{"num_hidden_layers": 8, "rope_theta": 10000.0, "attn_scale": 0.125, "init_std_down": 0.0108, "lr_head": 0.00598, "max_seq_len": 512, "train_tokens": 110200000}
Each number is 128 + 24 x the weight over its row's rms, rounded and kept within 0 to 255. Layers, rows and columns count from 0. Numbers have three digits each. The size before them is the row's rms in percent of the matrix's.

# q: layer 2 attention query, 256x256, rms 0.116, rows 0-115, columns 32-63
# k: layer 2 attention key, 256x256, rms 0.118, rows 0-115, columns 32-63
# v: layer 2 attention value, 256x256, rms 0.11, rows 0-63, columns 32-63
# o: layer 2 attention output (transposed), 256x256, rms 0.0989, rows 0-63, columns 32-63
q0 071:151183125113155124152176119170096147148153107139139138116090096150145161163159127112074113134131
k0 075:112138139146095129148131112135156165149123100121075121135119172159152156157117131127109124163133
q1 078:147112115141116084128101133134138153121127108167135159150089079102086121166174084131165146121108
k1 064:184123095115130118109115097121130134124161134093144155098138118122127140110160155143113136136108
q2 076:142121099140134094152133194094155094126130112110131177152137112100079133113138116106149121098097
k2 068:175121170141098100149105108134091142135127108126134128171168087120129117160166122103142158081143
q3 073:104139125109129168104142119132081145139124100132101137167147140077132112117130108149140134115122
k3 067:115171135175136081126134125093117124134111133140123115131116110123173116116102135107090194106091
q4 077:126112085122085170122152119112075133134112110109141084121144125137121147105114153132140168111125
k4 074:103134109122168138132126145167149094085131123093119114089116120088147133139117111142139131154076
q5 076:121153136137073151108115112140089139102119124138132119129109163135082131140121128113102140117126
k5 075:085165099072152129114125152105143110124136152090095116176136114135119117129111125160078126116106
q6 076:142120100120147108113101142116124112123123103157076117131098148117125160100118124105117112122107
k6 078:134104158129172132149188142175143156129131127152128105122075116152151107111147159125213161140128
q7 073:113133143117149120145116134138185117144117098133125147104088119142134095126133144136107138121137
k7 076:159098131131088116156132134115122102128172185108112117119121107123109125096171157145107116169159
q8 081:121117164143140109126192164091130124099117084131146138154124152115154153069131094131150178099143
k8 080:102135074145092123132121082137102147135098156126129117120178127132138123173099125091148177118129
q9 074:142121173123130160110114144122145094145138140116160077087175141125130127154089143152128122100133
k9 076:140139131131156107110141162129109079159104124123117138152111094097087127102074105123130083082113
q10 089:160142127110182118177132154133084140139118164128113164104120148082104137111159163107130180116085
k10 084:132115186129118154115137133123125131154135136169174157123113131104139133124154138111174125136071
q11 081:151118123160131109149115087096137056081126146142132099183055098136135086120153160174148155123099
k11 092:111143092112157140159113138126128143132158128139123170112154147120184159176129153149108098099135
q12 090:157124093134161126172129130144148130135136203134115147122116120110151140140123124175053120148140
k12 091:093138165118103102110136124134144078128125110145146085157128111087084114090118136086158096119144
q13 083:133123124155123140117109147121122149102075146130158139166110118118114129169066106180102123127161
k13 089:121155120156146128156091095154110122134125105106111113130125110153113105125124138101095086146185
q14 088:098106108102140158129112172126131110151158120166119129141139100133155083116115097100120093144117
k14 085:105109143149101080132074132130152138111142124146134127140126133096130185155140150135143093163106
q15 090:129135104157101090119154109141105102098108146125144133083105156130170121098140113182078131116142
k15 086:099155138139122108175182163146124136152134092121134164115127105140103135100138105135175097109207
q16 082:112171132092128145124081133138119189118128105131128090141144082166155116137131141081124148135149
k16 086:105120108158167128124149123130131110092137093093134132130131074146118130068147094102144098148133
q17 100:112120149145073111140135149097131101146134110121149102145130147106183108118148120128122129184173
k17 098:140110132134115129128149124141120124140087143141108168151146169159108130156154127124138117118128
q18 101:138158122125146128156128129119104112162111161158146131162147158170141112122169119127122129158155
k18 101:161156134149119134134172116111150103083164110124122114171124102124135092133116120153068119135132
q19 107:191129136125146145134106099108100101119118184126147095129166123168147158108137144128103126128105
k19 115:133146161133137110126144133108109124147117138115104158098097105132098103167058123126133138109153
q20 101:110087171116141094151145112085126137143130220130096126099134109223129129112139116131134157120134
k20 111:091127131147116112146150110151148114116108126104181120075080159077120128088120148104147143134129
q21 094:114120137121134169126118116115130132113138173137146101167084133145089124131123125121166184155157
k21 106:131123138106139151132135128114078140150105118152189126148104112127125133098158104140142152165154
q22 124:112203111103127110078148125100154127114143119106103163178123094132107156141078128140110137102143
k22 117:113144111135134124131136135116138125128137149118117122140131149145152097132124157140178160147181
q23 098:134147146148104132110174113070163098145175143141143144135143162121124104095117102096114129122128
k23 098:122108163142116118116136136150116087145120115132063149114141091161169149110097143148169116118113
q24 101:145093102124114153129139107142087123094146119088148142145159146121148162097086094162097138128126
k24 112:103136111115160130128123146131050089156123110129129129192127158155094135115159105122087114126121
q25 085:153181132117124158143109130132145131120130109131098170174152072117120117142137150143140114144146
k25 093:151169118098133130126070110100143084148145089134115119130181115136133149162129140145105108164126
q26 096:092175118138134089115133118122109089096118115178140134130107139122110116117161183111114110149176
k26 096:106113071138160124167099096155136112115106116110113097106130126138114123091153157151117091139180
q27 093:071152109127142132174167143130128127088115090132152112130129131110134134139126145131126110154123
k27 099:096106121149118189174112134167111116133136159146112145128153106116119138110127106133099103132110
q28 099:097152152105131132113124137157138109115131119123131135119144166141094092130123136125082125160151
k28 105:088129130124132180168159164119129129122132122117139157098124156140146139152145072160153157129128
q29 107:111129140114129129104145119087136108147107095116150134156126178125135116120150086113125108137135
k29 108:149125107137175122142172118153143136129127116133126123167124133171161096177113116142108177124140
q30 114:102123165098107132111154136096151143126131121135118134176133120153126129127127106127168125173156
k30 107:135183146112142144138155120143135166126102096116123145140085109150109121137129151153165142141186
q31 109:102126150141140088117127086109126130079113122153126132087121112145090126143156104120108091082111
k31 105:111131115105123109109110101116131132115098122129155106096124194130137105115157156154153130110113
q32 079:106178126156170160164109151128146121130162172127112127129104084077129151176095133098139120168114
k32 072:158112109101110116142131108128073097154186111114081115132149183104118166120099143161154092172116
q33 071:122115115137155151141136133074142112095096129091118138119127202179170160120159117164123142112142
k33 074:131142125168170144158107164147119136085098087109093132116120086107124124111106109169148147148144
q34 072:148113117128147116137145109131090114101100148128135129098134131090104134131137142138117158155124
k34 070:105139127146123102091099164143152117141084088099126100156105160144170124144144130128090135098142
q35 068:127143120171124171141133130138119122121130116100163084099116106143122102106142133126118143154088
k35 065:079118147149123133129126127096109121164130133092088147153118171103139133106095171102120098175128
q36 088:147104139131146146138171128109099123133149086165138094122137155121128116131117107124113151115126
k36 071:130136093129082172138133120153116123144108120105137088118120179176127130079149143108139105121144
q37 079:135126171134167151090138134139164113117096094089144139099121164104129084114118116153118153131143
k37 071:151117105126101123167136159190112146113159139099124092120101115123080150162164093131182130144148
q38 078:097138129133085114106113092098119166128158145134117151145107119155142163135120130154146134130121
k38 079:109131128104132099133127135120120140118137108132137184176118168144109119113150137137069129157127
q39 075:151130131154131127123133138125126092115095097075114168128097119115101143162127145132159167116119
k39 068:082148084150139086103105152107128155136106159123146116149166110135150102133148122117170146107126
q40 073:124109159143127104125129110120149108140108110088129117124120184138185095138130123109112115110112
k40 067:156139148137099084164115138156175167152152104145133140155128136114115095114131157098142118113117
q41 090:096177117137139154140085117117159150144120136103120185127107134122098160110160128157068076190139
k41 080:151102103116085138139065113084091092144158141129111125166143097147123146110174138162118091102136
q42 079:140120109130093129091166127110128131118127166168170120109147146138158156128165117139062134113155
k42 076:123161093077119167112128093110090189112110104076128136125095122143116129168116127100115118118112
q43 088:120113134110144119122117146108137134130142126140106130139191114196118080164122101114072122108148
k43 079:106154180136131118116145145139130093148115155120195146143140136181129119115104163070063090114147
q44 088:118136101106108112078098106147112096176136135163133088144145084121144129127132128117112124105124
k44 081:132152123108155140127096151124118112125142191096152114087116103121152125127145117099143157135108
q45 082:137132134151105128116144148136156128154094109082099130166130115150117118113122115149130109156166
k45 083:152141088129135137160106116128145159121100151098138149129142132134102101129138126152119131140132
q46 081:102134186189069134126153135083132132166162136123162130137131145069118125115138134116108069123159
k46 083:171091140128125117121114133108164089113139139140087108121155164125099147129108133173124124129088
q47 073:164136107149158159119132107124152113107097119144121142122144132146139120127151132085115138157106
k47 090:136125152098123101122083108143099140123074140133124167146107150131111164157110136153114138096116
q48 100:155129159090095103124140140124104118108130144108145129189141121186115095134136122108100110116135
k48 098:148135129123133122127062128135092111164128127103153114118137164152138090098128106111115109122118
q49 096:118143118100151131143105160113117171077134133104141137136138116149120127107153146117096167114122
k49 098:125112105131074146116131127128127116124112139130140113141099080135110161140114112142135116139131
q50 091:128130137138144136181112109123129148125105119169123129105155169113115095187099151147113105123114
k50 096:121130099154151175072150125150121090152087111120090099122123080113124132098138139140120134114087
q51 086:108097120136150130144130117134116173185141155141117104142150137118134120175073183145127075163145
k51 095:163143165135153109109135134088087085136165163140149139135144129164111113095173122148116159137146
q52 099:156147150115175154159098110123121124156114134118130169126112170138111175137123102090142122099118
k52 108:129113121076150120159146112125132145107164157143112132085169168132154155137097114150069098144084
q53 098:155127143116149136108138145188144053139090121128059095144133104105115098096123101106109107145153
k53 090:136148120104149112146149122083155076092134110152112144153106105117146124137122081119119178116125
q54 090:118119103084103124100141133104099126117118134119129130132140153121106114174122126099136158146154
k54 108:051122154098129134129122155124118115117146142122170152177115121163112117126106179141115125124127
q55 098:159113135152137136139129111139114161101107150145103189161131115146146121128127125138111092132162
k55 110:184126126144159119152132160085125103164139133145102102132110097159142105093129154125138115129108
q56 095:093134101115109091130131113136101072110143129116143128126103133170099103156100116162143178156112
k56 097:111122157169112128113157120140113085160152115133123126155098148103118101128162146142149109155110
q57 102:114096148147127170164150139146114169172099132096144142128095153107138143118087116131126122125159
k57 103:160132152151133144120116138142157129150109115163117123119120087146143140086154113141115134144079
q58 090:128101195144143131143128152096152159121135104100053105130104128144085164115139125146116137140152
k58 099:117123088121116113107119134166127107152134114139122111139138145078152131094114129107090108136142
q59 112:130179127116135109090113128062131113092083118147104117134113107146090086147062109148149150156114
k59 113:147118093144126164125168149129166113150133164122088126141135104136124128105155155131163125131140
q60 106:040149138115146157090141118146117113132110154121146108124094146127106114089150061123113082144145
k60 103:130157123118115125162121112150113118173141130103125103161117135098164096062128147090126127154181
q61 107:117088131140141121144132124145108147119115143117137166145133133142147114075152141172130124104149
k61 099:124095178131162076094125103171136115154128150109134194106157134133110142140158129142143114151160
q62 094:114160123136099135149127128089130136103155153101143165122138125128136117147125139111112127134058
k62 092:121145163135085085090117163129117114110109145089119093066172088149142100121146141122152128104090
q63 107:099189147086123147146105114127126163138121110115149149189116158122095134142114120139115144107195
k63 110:146170100125125142105147110157098103087104130117140154137101131103128105150142150106126147130135
v0 075:117149130129144128071165151140155157096147127159124105157077092112096153108157099105070120161136
o0 093:163111116141108110134134079144097139123114136096134140133139146147137104117069164117151134122135
v1 084:144162088082123171136097154130162122136115117149142196117156112099083134067120116107132126113131
o1 099:129127166130148114143119078081184153075140128149145136132103159183125144124137176142117098086157
v2 083:143119111123124176141122117162141153107132151137127121093070136117117141145151151152151124092085
o2 096:088127115121131096088055135137138119098112108101148122097167066145121125077112165148141138135146
v3 087:136156195140116120170139122143152130105092102171117148110132151127096139153150098071138094150127
o3 101:124117141143134145114152132136082099133155184155137163119142123150157115118124149151144112115123
v4 091:156114104128153115128111124120179104136133108106124120128130135148099108134129100098097133146169
o4 105:153118091089154190101125133120133143103119143082133126139149131074126143151103135141131156140120
v5 085:127130117141110143116156127126108159123041132120107120120171123124126076098128135131103109123133
o5 105:131143129155138137134122128143165137129115145095130132095111133085177132102116125173127127154103
v6 079:151114166135105080170116112090118153129156149109145121148146117164117137084121126074128110135162
o6 091:111125104116118127118158125132137140147109146137100139146131131143150155165143143123163152124130
v7 079:159115164159129157151127094142117158111168102111116097135144140112122134168112126142142128105106
o7 096:063096128156165148137118109148113101107138157144142153152136149127116123129103134098130108143127
v8 088:139148106135125117147133163117067108123125185156137108105139132129120090182125107160125134126103
o8 104:110141124153087130117089162100155140121147095152120102126158189137120167154179125120137125128127
v9 090:101109177143152138132156124148162154141150137125132167139131106116128081118129106116151109156130
o9 102:146155107140144166157148141131127124136146091162128111101101179116122120177107143144150071105149
v10 084:142117146115093130141118133151148125148124181145177114104133136136117124146089138137137160087147
o10 100:158099131110108092205056156099132123123122102127048136122149135145152138109158124101118114146141
v11 087:176111151128124091132114137175141156148104161121135193169061102130128132155130129111174139129106
o11 104:147153111088138151141072127097084106104117125109133136095119150139127177098064138122120128140157
v12 082:132154100121153108130117104065132128051120123147107145137154120130107165110116093143100112143106
o12 096:123124135119112149075168073139108100159130113126180157104090157142170123125128153067129113134143
v13 088:162092107126108133124163149147114130148115116141160175113111151124136098117105125125101132163146
o13 101:159145115127174164126109130103169163118152096109133132176123063159125111119144152125157160104104
v14 079:140114166112113161181155130131117153163171119146171118101063151102154105116156095116159101150116
o14 096:136112126123158145136133135072121117169107122148128157152130087126121120143148165113145131109120
v15 080:116118131134126123164156143134101173127136106127144140136122154128139135189127127106168154134118
o15 096:116134134133147132105114126178111140151137146131108111115107127140122132149122114141132123118155
v16 092:171136105110085125132127117117161121115135124118109138096131139132122138134148134114097116103159
o16 099:111124147113139144169108148097109176132130107161160151106110094131159137136149154181133153125131
v17 089:123147088109100109100114130148124123137114113146132141090143123128139089108122131148148140106118
o17 100:111119147111112166166132129132159150108142163097152096136161121155131128147175140110141125122131
v18 082:123137144099119122127137131125148139155116127116150171153136099108154138111148146151186116145131
o18 096:134132110142131101140145081107140098132184141157140112135072205116180135099103161094137148088130
v19 087:115156126117064197107154127157127111133119130113118124124086120089119130141116094153170147108115
o19 101:116139152103165113170124157059079126076136137131138141144141141155122113168151127181128109118140
v20 095:134144164128137135143168123112145109114122138116153135139155154123098110145108118114142150128115
o20 109:112099088132135118166108112139142109157124115075135107149106137150106120143133117056152145130105
v21 079:123181122133089106070103145113116133135177155125091140095127068146156160112166098136147107139174
o21 088:163127151121146138127148110164145126141099095175097147151117179115108119118079104078149129107108
v22 084:150124126102148122161144124147125128118188135126127149173107152136122111111113124130122179163101
o22 100:123150113104126144134149136115128130135097218131105102115131115173111113078126138173135140153146
v23 089:166146150155117077123109123154139138109152139138126167137123133146123106130144154131158153154098
o23 104:102099125108140178161181148146124115196111147127116140104145135100080130142106129144156096125128
v24 088:141122151118165135126173129116128140140137143142180115177079136128128164137181145099113121149094
o24 096:119140104121137171100119128142113145126114127163121148128115143154118111158106117155135144122173
v25 086:134105147129130121140164133126155171151172102076139128128102131124142159121146091135126130131127
o25 102:077145069124151118095123122120087118155100111183154108143106150155112108126152141140122143125128
v26 097:125113149147088179122126147150155124129144129097122143148097115150165117110067124122162136111110
o26 104:114147128129117167132060127122127134104091110119123134088118138153135138170103150157108143078113
v27 090:127164166119089146138126108135133189110098140151119130128119158120130130111091164146101146113097
o27 102:133111108149121124123126093149118107127112128128138155098131127142077136134150136139107126107079
v28 091:137140141119146072151127143129158130130096143125179135164080113148146156092153109097108072151157
o28 106:125088124124129104070116143136148097126143109109152090219129164166129106156105088063159158137149
v29 092:175104118147130123121095163104138150107125117146124154117140111149122192118083120103108117154179
o29 113:108098154095187122138140088140155151121174156124117161129127136143101123188109106140123088122178
v30 083:135135104170104144105164140155107078070121145140168149154115136075097089132142134135110119113088
o30 100:091132118167145139125114107095147123110118139132118147138119139117087084141092101163148142170110
v31 080:150141141136144132163109127162117111144109117106139118097116102115115121119141126108090117091108
o31 098:162105132126100187105114120106151113141069165107128153119143126111104136143130145143121136118124
v32 074:206138097126141166173104128162085124149128135119123119138120103140113147106139107128144216100139
o32 087:090141093123141125114055104122143135122107104159128095142149125172147118055115097115113133132170
v33 088:126118119109112155120145134132102132131123107103162157162074115093135148122142125116147099137140
o33 100:097153103113130131128117095125160171169138106132124137152074161141168145172095102083172130135151
v34 083:139123129095074106126143096121125135120120132148122098158108145093121156112107187144166143146145
o34 092:127101113126153139094118119116116101144112153132158136149142129131108102159162082108086084137113
v35 093:162128138097168137139134106118168133140132138131098125099129148129127154089109116147159130167146
o35 107:102090129109119142098153107142115099137157132158099185128150080116094102141112111121115135073136
v36 097:076156168115124176146111135100162134107135130147127148131118140159120129127106118151135139112116
o36 113:063123185143136081115151142095158136144120121149114181143115102120161126136126141143109095121124
v37 093:120116126164135105171111133129096129147147133144124068077147128125163120121120158128112122108145
o37 099:139118094132108126110127110101136110127129143143152101142157114101089141087150120158113161109126
v38 090:086126117128110124129102140132074120126158126136139143128138150083102132127155110140133117111128
o38 102:097125149104122093100135131095132170185105196130114126144127107120103151134094140125099121152127
v39 078:116115117118142094100135168126122159120164077137142157137111106073146111156167147096137130125112
o39 098:142157123149136174123129104102111128123097162136141099154103148165147133135126153116091129137140
v40 090:117199107129155179128152136128122133157169135162108128156110110144153133090092122147102113136139
o40 100:146104159118145134137145081148108170126136145140142130098151184113112140162110104103141136104115
v41 084:149126170174083180112143150095130098093112116129148104152077128140106102145104141141121123130107
o41 104:127119091112179138189122139101156133084151170152115142154118128140119144136130133139145122092132
v42 082:128067091167133140185116125119113125142135126098130130132133140138112147127101116130119125097142
o42 097:114109137134136123093115113160102140112162144141115119126149136136120119152139175095146132182111
v43 084:073142156122146154104120140130138083114092149143172165122118142114125091125138185134131124147118
o43 095:207116077178102126105114134139153150124136108106129168107121105117101114143118103163154128074116
v44 074:099156143154103082150112102122083133091152155116139145092158115121125142141114121168108133105100
o44 100:053120170113126131145088124141173140150149105135085130130121081116142100118123119137160086150092
v45 091:166128136134146130112098128121146124156123133120123107124130117148167112094115155077101130139170
o45 101:133124098125128130131127134129089128127154144139127077133141101075102088170125102179120116074095
v46 093:096160113133124141139116107145161104075110107127155103126167104131117127139172123175119164108098
o46 101:107132139158130117148102081059139139072130129131122118119105123145169126112102124107127131144142
v47 094:099136114147143143136111126113102144102091154106117130117107092155167117108142123170138152132148
o47 108:127094119156092108148086121097137148140083126186118111130102109145111137088121133131154155088085
v48 081:115140136148123129140065115122122163119153106120086154101167147142113144149146129119189093132158
o48 101:095115167138129087115134157127095141123154186160147136121106114106116106133124157140141160145142
v49 088:119110086135074128133108187120080116120141097077122101151127114113126125122117127118123140092135
o49 105:128123136154107181122122117083127129118111202132149139121099133119118136130071204164128140187158
v50 078:117122140132170108120106116085155128118157086153096135087129113158114125144138131156116163146131
o50 086:097097115130141137118194136117094116093120106109096131168156144140124075125110155141147110151130
v51 084:138119136121130105113166136143142054159118133134102135091148119175117101095115122165169150143133
o51 089:158131113126140097177117146095127197106102119129120137169140106130111123107103100153116155133137
v52 087:119130150103084144145127110120098120112109145074111091108083110119112137180154120108114172116101
o52 093:081111080138162096146127096140096144154129101138081122118136132124152145136139122120126111121088
v53 091:115103131095132131152086139113111114137124102109139136168103155138145115154107139153118116082118
o53 106:116112119134122122145120136143165103107114149126148156150135137150136116119166161171148155139139
v54 091:124147130115125134111100149099132088150129124137113151055168108171132112118138112130167107133132
o54 105:150122147127124137183157156129155112090095118133164153131123182143129135118180129096133189082158
v55 089:122143152109121110149137090123185102160128138125127115095112096153154121151124137157162151095099
o55 102:117134113112132133121140119091092101151101086102139142121124125138150065138126145111159161118143
v56 073:131137144176138110153100102080119149103142091125134116130124128110150123120099130111133116107096
o56 093:119124151083115126122167072180144118088135105133084206111139099143108124169122114120116127128123
v57 088:129144144104134139143136160139115107137175128149089158148102103159151122080096130143136159114160
o57 101:142109170143140184143118108114165149127139143129136146120099148093097105170146131111171110132108
v58 086:161136127147116091141149109123121133098111155119151093085109137087118170133123135130099124109075
o58 096:106114123140104120139121144114107117122151112166127154135134137161089096122157077122127124176158
v59 089:109169140124143132110120137126175112116109116140133118110112101169154121141174111143140138123092
o59 095:108142150134104154137133170133127137121138102117124171134204127095124135142152153110145122121121
v60 087:094155114146144114178112113136088169102127199118086128084151108154140126114150167105146107091136
o60 104:122137157149130131085109118095097118128157144152134125109131120097081117147145127132121122149145
v61 083:116135121153115143135125091172196105096102111107150111117153116096114100156135126076129139086146
o61 099:153115161158171109150141111101102152098147120086087155134138151109130138144093116154095094148130
v62 087:121168138110159116111125123145094072169124143142110105133172150125152112104127119093167160108109
o62 106:124084135159109120150107144102131131108127106116097163130147095081158093146120154145079106135107
v63 084:159110143146113161117154154158125149180149142129065131130120126144119082104099132146156112067132
o63 101:139080118138156101163120123077120106100108153137156137108134146098149155153101127174116163132133
q64 130:153145117100146160112107127161161171110115163125128158120175131133141140138134064141138111112090
k64 095:151151141130164111093113123114108117161103113099119175107166132132118135114096128093129133114158
q65 102:139120086117117119140109115086148145164128137127106156106135163133135149174111104129084139111117
k65 096:142136099123154105118163138177121120125117105090158140147158129106107118123110161130151106141114
q66 096:111174148175093097134104104114098149115156103150141112080114146136147142184146120085096112116130
k66 095:145135079131114151132145157112149085121106112095104101154113112127080090164125088143099148117128
q67 102:135127148149103135160141127130169063119090158119128145107128130148106115116147073106148108091107
k67 103:129187140132144137076132117134133113127138123129156101145121125149095121140147131135138148147174
q68 093:144090160134156128155074105148118122087109112169114135120123124111141109077121067126134099125126
k68 098:081165103163132110115129114118135133117108079103160126143090112133121139129109080064079124134152
q69 093:164144168110098135113116109141145144123146146084120105152142121106146154123122141141174075107128
k69 095:148126150144128125126133152126110094136123128146147105142122161108144168110146134179146171167161
q70 091:147098131124146160143106107126118125175164147171121172151126150141138147122081093098143133117127
k70 090:132154155117166114126154114135107154123105151118151132099156141182119128101126117129100150155125
q71 095:125099142110141122159122148133159133145176120161144121138126100105139089076141141105154111105073
k71 096:112133126143100122148126120128109129140059125131114136142163113062123102090117131161168115111155
q72 100:118128079120155111151132130083126162161136107090143098121128106126107151129149132135132133141108
k72 099:111135159104167107105045091098115125126120120137127164147146125115138113155101099061167107129099
q73 099:153123154123116128131144154113120111146063137111140043109117126165139171124114125185134141122181
k73 093:147155092129098196068083121137157165114130168143141179132097135133073126122161114115139124131080
q74 102:166157105127153143097146154134137176109139138118140150125144106182103123113141145136106102157126
k74 104:114126131108125113147129120110150119150156115152130143171139105097113117112147141108126101124143
q75 097:142132075146109123109118158154130084133133169119120130081139108136147141122131148120119129110135
k75 098:123143093113102126146139123124151131121143137138128099149102097101106119124151119113094127133131
q76 097:132082129192136122090117142107118149137142104144134183146092095106138151102141134130128130136077
k76 103:132130108126111161125093107110057131145100133156106112071118152117119122163087135114134132147132
q77 092:128125161114105121077162137135163152099111122147143145094138123120089112106143082156083115134128
k77 094:130122086141131119180132145149098114117161100106128100165126125099184127155150168138130120138123
q78 104:096125174129123126113155112174138110128152121141103115108113113077154102102086140114123117127144
k78 101:099142121092175130135143071163095139119098105097123129145080117134125138135156163104136124165154
q79 100:142117147155124113171085115107122143119179115146149087126134114108131125083133145149143143093135
k79 103:126130129166097177137165130155181187131126136174160099146088110135157107108107127119134099101141
q80 083:185097114172132148106123100144131145131116147119135114082121119152102136139123101109102108120130
k80 095:121115148112175134118125096130127112138132165107130076159164104135131134097117148121125118111188
q81 090:124184115141117137118147126108132126111130140129114133142106128120145126115155127151119163135098
k81 099:143064084108111120179080156163112141155146107130156158165121141138108088109096105109143135101121
q82 094:129139137112140103160124183164131126111120158096139123126161120154147116162121173146150110138151
k82 099:113137157146116111142170155099126119122145118138115167128177147105177132116149137142107143118109
q83 107:105149117062143059116092164135154173105130135126143171156117148111134118156121155094135109166156
k83 104:092127131170137185101125115102090141134146085162079104125158133165114120127123110111119118102133
q84 099:125160136113143123143172146178128145140159130121140101118126157144100182139112110112126149124175
k84 106:103171139136180104131119124166140161097094126158178114146134117151105095131129094082076138099136
q85 102:120102159160110130129075110118142130141120142133126109113144126156128164079108122153127132157166
k85 109:156155109143132106132143129124112145124125140149109178130140139140155154158115129065106116113077
q86 103:136136150126076124100135156110146113139128128138174118066121176161121111153137078144090123130127
k86 098:104112119140160143164141147123101145116139107094098112170149110113162106089141201125139100118084
q87 105:096153137141132160099133122146114125150119113145098157172121147102140112131150079131123077124147
k87 106:151071087150156128187143165081097098126135135102136134100109086135128120145169129114126189116154
q88 093:110112125170120153089173114105131174132137131156108124167101119096118131133109151130113140104166
k88 100:097140130108121101155117186135152123136114133107154146128123103119111133128131164131156125137142
q89 099:111124161096087166129135120131114133131143148166104182132136122153214167118099136101152132079112
k89 101:180083102136128056149127172135149163127089128121130104126100100128096139123145163165127123146129
q90 093:162094118128073136125110165163159135121089149137108142118132109126128155085102091070108144139140
k90 102:124111148142090175196140106157166079117151135158125124135141137091129077135135150146113122116157
q91 108:123142121125101112127137142115062119142125136124099153100150116192089097102099136096153119111103
k91 110:142126141113115140138110139143126081127120176117121124108114140087144101135145139142128143143165
q92 094:114121096125110099099115140132123124110131100167140096140145134148078142122131147123144145103147
k92 102:120137145158121144177128108126129136133149126122142169110089118097146137129128123128143163113128
q93 104:150128132115161111105123190139128118113125152144146150098086141170120171143138150118150154128113
k93 101:137118128136144138132139192107181140138095102149102152144125074108138129125162112121147110125177
q94 103:101113146097162183110171124119110113118101196135146132127088149110121155107150162167107132172117
k94 103:118085083144157101117121109129141123123160127142146143135132146172100144119057127110109123138106
q95 103:139132158112086145132098090111137081163130169113159194141112121091120150153129119100127124117158
k95 099:153119148120152096097145135128105118124156123101122109108108127185126091151138130130126124152162
q96 110:143106112112084124140123142116136159116106149131092125146132129100117124167137138166105138099143
k96 078:160129090121111124128145109139135135104119148098136164098153143144174092154119134100109127101090
q97 097:129119099158131160105126176108130075126123126108168120112151136184137142153102065149148158161115
k97 090:126147132104105137108158108139159170107125133098149131117106135160128124134069158111111106120125
q98 095:116093131099120095185117163127161117116170132095143149131123113129138142143153123099122144125070
k98 093:114142164119140200189119093170132142107133096150142111147119118149110138165126087142149153122147
q99 099:142126150173135160126137120086159147112134102117132113150104168093137158186131131114133069114190
k99 097:119122092156121141093114140088150103146138099098103164143170175144114109103127155151155140119137
q100 106:109128089155093154096145117177150137122074113079130097155097135157106100109127124142126148160204
k100 096:154078161143141130166127146087150171118143167195112175165106090142092118141163079133147104149132
q101 094:161213144136115167109119153080113115106156059133093107126134150142095150183105142154097136131120
k101 097:150153109144135094092144151132137142121177138064145089142137188095141130123153140159118106100117
q102 086:141173119116113148133162130106117111163102133110118167099159120158117116120130115162129134139150
k102 090:121099097124125114140081129147132124112182149119112169153156159130140127185086139112097110143120
q103 099:126102123123079155134133131133118114160125152120129112127164164132119156107116048128151155161146
k103 096:111126144126076119111126146091084150135176145143088116142090115113138145126134155123153172139139
q104 106:136131157168128113122168152177111135098164098135159104102148136139121124150118098126131143107145
k104 100:133132138141107091132126126091100138138093128169107145133132138130096131116194114130164102128144
q105 099:118138136095123112159133120135132167177139112144136073098084129123124173134146141125170143153180
k105 101:134082142121081122124082125109100133053127104137131117132140143138145125181105166095176090105121
q106 100:114123142109148099082101135097150136145124120097113089079125103165160130118126148098105120121122
k106 104:150109104163153101170115118152157118157140176118111120118151135146103128140153101126131125133162
q107 101:138145151150104113121140088109129139126142080083125117128120133158153147121121136144161162122149
k107 103:134164123090117144159098134130115126116130192169106116126150101122127119118148117139083125168120
q108 104:122124143129129110155122129124127110115108102182169138067109154180128084166108160157095132106158
k108 102:142075128161123146148129109174089133134123111111110081163117130130133137085134120126116127123140
q109 102:113109144177106114146152113128151119140131097143111131134148143139109101137168152141090063124144
k109 105:149106150151137144151112146107094134126114157102125148131107123167103123095151189099131164109157
q110 092:125124128125095101148133132158108109160094106132115090143128143142146140155130105102077147089157
k110 095:134173126118113196137145134162162108113120114114146130133157106091137123129138153105200129078121
q111 101:137124173134147128122133110121123130130118134136157122107086158096120106135136183115144131189174
k111 102:119107133150140117140099122104142163157137148134119113103110151115104123109087136137169129135140
q112 097:128113135112108102109146113055138108127115211142127166125114139111078094140121101107129121153131
k112 097:119089130127158166123154141137163088128139144072124121083121126148133129129147159136114136127141
q113 111:126130125096119094166113150187140139120150091136144155095126120098108086118087140158154090105129
k113 107:098150097148101120112117117105133126124159110134107086139137135114140163125147162130125153138111
q114 097:121136110153156107154134115155159148089132064130122113156089127132117097138163169131117141138144
k114 100:107131189126120127155118122121105135142150111102120099107111134121112122089189137112141097111095
q115 098:101172132189109135128129126115134108098101157125151092070167152110123112139132167141113116144114
k115 104:114128146147162138167129120123154123155148157106112170142124162150109132132145107136151128113118